Weights of a small transformer language model: 2.85M parameters, learned positions.
Each number is 200 + 20 x the weight over its row's rms, rounded and kept within 0 to 999. Layers, rows and columns count from 0. The size before them is the row's rms in percent of the matrix's.

# v: layer 5 attention value, 128x128, rms 0.0859, rows 64-76, columns 0-127
# o: layer 5 attention output (transposed), 128x128, rms 0.158, rows 64-75, columns 0-127
v64,101,172,178,216,202,200,206,192,194,202,217,168,183,162,219,206,169,185,186,216,178,224,238,195,209,177,197,202,181,182,234,201,211,259,191,219,153,211,210,181,214,182,194,226,170,219,175,236,191,183,207,219,221,198,202,186,215,165,193,241,197,169,228,190,206,190,210,166,225,199,232,198,193,207,203,203,192,146,159,220,194,182,193,213,194,227,190,222,181,202,190,212,212,183,208,190,198,197,217,210,198,188,198,188,217,204,173,169,239,196,182,173,182,187,216,199,218,190,213,230,218,221,243,201,199,184,202,202,189
o64,108,213,173,206,236,206,203,202,210,214,190,210,211,219,219,197,178,233,203,223,222,175,170,214,176,183,201,225,212,187,181,194,162,167,200,188,205,227,221,186,212,202,197,227,190,214,210,175,184,191,199,207,185,212,202,233,242,178,198,200,168,216,190,188,217,220,206,190,170,174,173,190,182,201,190,205,175,206,221,178,250,250,216,230,202,231,187,182,187,207,209,202,205,186,205,210,186,217,216,180,212,222,213,229,228,212,144,209,181,195,240,189,209,210,197,193,163,188,227,198,157,168,202,189,201,189,165,199,204
v65,102,205,214,227,206,224,201,221,206,191,203,201,189,197,210,198,211,205,191,187,188,208,180,216,222,206,207,199,174,208,228,201,215,190,155,227,175,218,197,220,178,209,203,235,209,190,187,227,176,205,202,185,212,169,214,205,190,177,180,183,235,170,172,187,155,207,197,190,166,181,164,204,193,193,204,190,198,235,170,164,149,216,180,200,230,207,184,189,211,190,200,242,203,195,235,219,211,202,182,220,210,242,234,167,210,237,195,182,193,203,175,155,206,204,174,186,203,198,233,177,194,200,184,200,189,163,193,172,213
o65,109,191,188,191,194,163,195,198,204,195,204,197,214,185,189,174,173,223,162,210,216,192,197,181,173,226,202,210,207,225,209,182,197,238,173,183,211,223,208,152,210,244,178,216,201,204,186,192,229,222,192,185,187,192,163,203,214,199,241,199,217,204,199,218,194,196,199,183,222,208,236,196,221,174,213,198,168,167,220,193,220,199,208,211,209,212,232,206,179,176,189,157,189,220,152,189,198,174,234,211,188,185,186,215,209,212,209,227,215,182,230,175,222,214,163,196,150,179,189,188,204,192,199,221,212,225,203,216,165
v66,099,231,172,186,194,196,198,215,234,222,201,232,212,214,226,168,216,176,177,229,175,179,185,217,243,215,188,212,199,226,247,211,191,165,177,200,225,206,169,168,205,218,211,222,185,194,187,203,199,200,208,206,205,197,166,200,187,212,222,204,181,229,155,205,195,263,207,197,225,214,224,211,185,219,210,206,201,198,243,191,223,200,161,234,179,233,196,200,196,204,178,177,229,182,204,211,208,205,209,169,180,220,234,194,187,207,205,199,199,183,206,185,192,201,181,203,178,213,181,193,200,217,164,196,193,179,221,222,208
o66,097,198,207,190,199,201,183,139,169,204,224,180,212,194,212,197,183,190,192,184,217,222,221,209,219,216,206,217,191,168,183,195,229,193,207,210,185,220,183,189,175,198,223,171,166,198,178,185,203,188,188,195,207,205,181,250,202,211,200,210,195,189,182,191,205,183,225,198,187,240,170,221,204,191,196,188,182,181,207,205,213,195,209,163,196,187,208,180,237,168,158,204,211,241,236,225,207,210,193,162,199,181,193,194,198,216,179,180,209,198,222,209,214,188,196,212,240,224,194,167,167,169,211,138,199,225,221,186,191
v67,096,201,200,219,229,191,196,194,193,154,210,184,233,202,223,211,241,219,182,223,183,212,191,195,214,219,202,192,171,198,169,198,227,176,200,185,245,248,183,203,235,209,197,226,205,164,215,212,208,212,184,235,176,225,209,182,211,191,211,173,210,183,177,213,187,225,210,211,202,192,183,234,201,217,194,227,226,199,221,199,195,205,217,198,210,220,171,214,193,204,177,209,232,210,189,238,167,183,177,201,201,204,194,166,224,178,222,193,210,217,228,205,197,177,246,165,228,196,171,178,163,201,223,191,196,222,199,196,212
o67,100,194,197,137,202,211,170,197,181,197,206,202,199,166,193,187,174,179,222,176,178,172,191,209,227,190,218,189,191,195,191,222,212,204,201,185,169,184,178,226,212,174,221,185,141,214,222,209,191,239,234,198,207,181,206,186,190,213,226,197,210,194,219,170,177,203,205,157,198,212,220,169,229,199,211,172,198,191,182,175,169,199,183,201,190,205,189,211,200,200,184,142,175,175,181,225,183,217,194,185,202,225,219,220,204,197,190,203,201,170,203,201,208,196,201,214,178,178,198,220,232,194,225,176,245,203,200,232,213
v68,102,220,205,172,216,204,184,198,200,187,184,220,221,199,188,159,187,210,211,190,213,210,177,187,167,188,205,230,199,197,171,177,208,196,174,195,199,154,188,174,185,203,179,236,228,179,201,172,235,216,186,190,225,191,162,251,228,208,196,228,238,213,188,197,167,200,198,203,209,197,192,190,219,211,182,198,248,188,197,194,228,203,227,228,222,160,178,183,238,193,207,174,218,216,167,193,209,207,184,209,201,197,158,198,207,202,202,173,162,215,190,180,235,213,214,216,215,207,204,226,222,214,198,223,183,209,188,189,191
o68,099,181,221,220,217,214,179,204,224,160,189,172,185,204,198,196,230,192,210,199,180,154,206,215,205,183,192,175,212,227,209,238,204,200,211,220,208,209,184,219,196,200,221,224,200,193,192,192,186,176,216,193,189,202,187,174,167,200,208,172,175,191,211,226,242,210,168,175,222,191,187,216,207,228,197,220,184,173,214,229,204,194,184,193,207,198,241,221,196,220,231,157,188,209,215,198,198,163,152,185,192,177,221,213,206,200,226,192,225,209,266,215,173,213,180,223,229,189,209,203,202,171,198,173,189,196,180,196,211
v69,104,188,222,232,197,202,216,217,198,192,219,225,160,195,211,206,199,189,192,197,198,165,218,188,160,180,192,219,181,177,198,228,194,172,198,178,204,174,215,196,230,170,199,158,181,178,193,174,193,177,247,188,238,199,227,221,205,189,209,192,206,243,221,225,218,200,202,190,197,207,188,225,208,181,172,186,199,205,201,169,193,220,212,207,238,201,195,195,182,228,179,196,204,170,194,211,186,174,207,191,147,219,213,179,231,207,223,207,221,182,197,186,198,255,219,188,199,183,166,189,168,200,182,198,205,179,220,177,219
o69,104,223,192,147,193,221,178,221,194,198,210,199,244,233,163,194,225,215,229,172,170,215,204,193,232,178,185,202,160,218,192,200,220,193,184,193,190,188,184,196,210,203,163,214,200,204,204,213,182,205,176,186,165,190,206,188,235,215,227,218,213,222,192,193,189,206,190,198,225,166,179,191,196,209,198,239,209,216,168,202,239,190,209,177,180,205,184,230,195,178,245,207,181,220,213,186,191,234,200,198,229,175,207,141,180,187,208,225,202,200,201,233,180,193,190,215,181,235,221,195,202,188,197,200,195,218,191,193,184
v70,102,251,162,174,170,183,182,202,177,167,211,198,213,207,223,180,221,168,218,218,215,219,215,150,187,209,200,173,198,186,223,160,183,218,242,210,212,209,194,203,201,209,197,194,234,197,198,162,203,207,164,144,182,198,181,197,177,192,211,213,208,207,194,212,205,198,239,182,219,192,214,195,199,201,208,195,188,199,179,196,216,190,223,168,211,218,191,170,237,219,173,196,231,215,205,187,173,184,200,203,182,205,216,204,211,190,187,241,220,207,195,229,215,222,210,202,198,224,194,211,203,163,193,220,194,166,225,172,204
o70,101,157,230,168,197,199,224,207,194,205,190,179,194,219,214,200,236,179,196,217,200,183,180,221,207,207,195,185,165,200,156,209,188,214,198,178,232,221,202,178,218,168,238,203,182,200,209,230,196,203,228,234,226,199,201,231,201,203,151,206,226,201,245,195,193,201,186,185,194,218,188,184,193,204,224,225,195,202,219,216,199,213,209,234,238,176,172,209,189,182,199,232,176,248,233,188,202,225,181,174,217,192,215,177,186,216,196,212,219,197,204,198,202,185,173,217,225,198,237,171,219,210,212,225,177,214,210,196,184
v71,105,216,185,206,183,223,216,183,176,172,219,175,216,227,181,184,166,214,198,194,222,202,161,164,222,185,172,186,179,176,194,207,189,172,176,216,210,161,234,183,213,238,211,202,189,207,199,180,245,220,212,191,176,217,200,182,185,186,190,188,209,179,186,177,170,165,238,171,207,193,189,199,178,208,209,178,214,199,196,187,203,232,193,158,173,197,167,186,184,189,176,203,188,200,183,212,191,178,160,196,166,184,185,168,211,186,211,188,180,176,217,210,205,187,179,213,199,208,196,170,197,221,182,181,227,216,158,207,190
o71,097,188,193,216,156,183,206,177,193,207,219,206,205,204,182,207,200,187,195,200,192,207,174,199,220,209,201,185,209,173,180,176,197,207,215,203,202,199,152,202,198,184,213,170,194,196,199,203,204,194,192,193,187,161,193,180,217,193,252,199,217,189,211,221,198,207,222,193,219,222,197,225,191,237,165,213,144,180,218,236,176,229,224,199,194,139,210,188,200,216,202,229,203,220,182,222,201,188,192,215,224,208,210,208,238,212,229,202,200,190,200,199,187,181,205,201,161,171,227,258,233,186,224,219,217,220,225,179,200
v72,102,170,230,186,193,210,195,204,190,221,208,232,216,182,207,206,222,191,238,214,165,222,177,228,199,208,241,201,170,200,197,182,172,201,194,201,204,166,213,189,182,166,192,217,205,197,188,162,203,215,162,174,207,164,224,214,227,189,208,193,209,164,194,201,199,226,195,185,187,193,221,204,186,201,187,200,202,228,207,207,192,190,219,180,205,194,204,240,221,163,212,205,205,191,246,209,198,208,219,198,232,189,199,210,168,224,187,229,245,203,237,212,228,170,176,218,229,223,205,219,235,182,165,201,198,173,197,225,189
o72,101,220,226,191,206,202,207,194,203,186,201,193,211,236,190,213,188,203,168,218,229,173,226,199,199,180,179,184,172,167,204,191,220,196,245,192,167,204,239,159,217,232,195,219,185,196,199,221,191,225,206,218,216,208,225,192,186,181,184,161,207,168,196,198,162,211,197,201,219,219,200,192,174,207,218,238,224,151,207,206,196,212,199,199,241,206,218,214,210,235,210,194,219,207,181,197,214,164,200,230,177,196,197,171,211,198,201,183,223,160,206,213,249,204,190,194,198,179,191,221,199,203,224,188,210,165,221,238,196
v73,097,205,199,206,193,213,188,202,199,180,246,237,224,196,164,169,170,217,196,217,207,236,203,172,202,216,184,193,185,194,214,203,214,198,197,219,197,218,202,245,203,177,218,175,186,240,212,209,235,198,189,205,201,230,218,218,197,191,220,167,209,209,195,192,214,199,212,205,233,249,179,209,223,191,220,228,196,194,170,211,225,193,235,228,231,201,218,206,177,213,170,215,223,176,208,207,181,208,195,181,161,163,190,227,202,206,213,204,159,188,197,193,196,196,194,188,210,261,211,192,178,193,224,213,186,172,195,196,227
o73,098,204,200,212,193,214,209,170,201,182,221,195,189,176,219,230,230,205,227,182,193,222,184,271,193,186,174,214,215,212,213,178,175,204,222,210,193,231,177,174,216,219,203,167,200,168,201,211,212,191,192,210,193,202,215,199,198,223,188,241,195,209,245,177,206,224,214,176,215,185,191,203,183,207,200,218,211,205,219,215,181,177,158,218,187,217,188,167,213,189,213,172,221,174,186,211,189,164,205,219,216,219,190,188,201,234,184,201,213,207,204,214,221,199,179,183,182,165,224,155,209,216,224,164,170,210,168,186,187
v74,107,197,176,207,194,216,214,210,193,222,195,161,200,177,205,171,206,190,210,182,214,222,225,217,227,171,241,204,181,212,224,196,205,205,210,217,149,171,201,207,199,179,217,178,242,186,236,184,239,205,186,181,217,200,227,199,213,197,211,212,196,166,196,247,186,194,198,230,212,199,209,221,181,180,214,191,198,211,157,186,199,212,195,194,223,215,211,189,231,176,178,243,213,205,178,175,212,225,178,231,176,221,184,200,202,224,182,220,182,184,174,205,212,214,193,226,197,200,176,204,231,194,196,245,218,235,192,199,174
o74,108,225,200,200,168,220,203,162,183,208,208,217,209,227,198,200,189,210,185,190,188,177,228,199,199,240,160,192,222,223,187,200,231,199,213,186,221,201,181,194,195,219,171,204,193,207,177,194,221,188,197,175,212,206,189,207,203,231,186,174,202,199,182,225,244,199,185,195,195,206,196,203,213,210,205,217,203,212,231,175,242,230,161,234,199,190,183,205,204,227,207,204,190,193,197,223,216,189,239,158,200,160,248,202,186,154,197,181,194,224,211,203,207,214,198,150,210,195,249,214,222,186,210,236,190,183,180,190,191
v75,101,167,204,224,207,212,210,206,188,162,176,205,194,200,180,200,225,206,195,195,218,191,202,192,195,220,161,204,209,217,190,208,175,222,195,196,233,206,181,181,193,191,208,204,190,175,185,186,168,218,189,216,226,170,176,218,181,200,204,235,197,216,240,162,223,189,210,192,204,239,210,186,208,194,217,198,180,234,230,180,229,193,224,172,198,230,188,193,182,232,169,184,202,223,204,186,226,173,217,210,235,180,215,230,199,208,195,187,244,201,204,205,178,244,224,176,207,195,184,192,203,243,205,179,247,169,211,220,189
o75,095,188,212,146,229,181,209,202,192,215,197,198,209,228,212,196,214,230,210,187,221,208,179,192,193,176,259,196,174,155,199,173,217,202,196,209,197,197,192,192,188,190,163,215,204,216,237,208,213,181,195,214,196,227,196,231,204,228,176,201,239,188,217,219,183,167,219,222,188,190,202,212,224,234,181,152,172,187,215,194,209,164,182,200,197,201,197,218,188,193,230,263,169,194,183,184,177,220,193,200,188,204,179,200,195,213,217,200,209,216,206,189,201,217,196,221,212,205,174,186,207,202,192,241,220,212,199,207,239
v76,095,192,206,203,206,218,207,236,230,217,178,208,178,200,207,192,159,204,212,197,198,185,217,235,186,195,199,171,188,186,203,215,186,227,174,184,176,195,213,202,213,168,196,205,201,203,160,205,214,183,227,205,189,198,233,178,223,160,235,166,188,190,214,242,188,236,190,235,181,237,212,220,195,188,209,229,181,231,228,202,211,224,191,216,234,190,190,221,192,174,225,178,232,215,182,213,194,221,203,202,229,215,227,179,190,205,213,216,217,204,176,196,179,196,192,213,207,168,195,193,238,189,149,206,214,201,234,219,191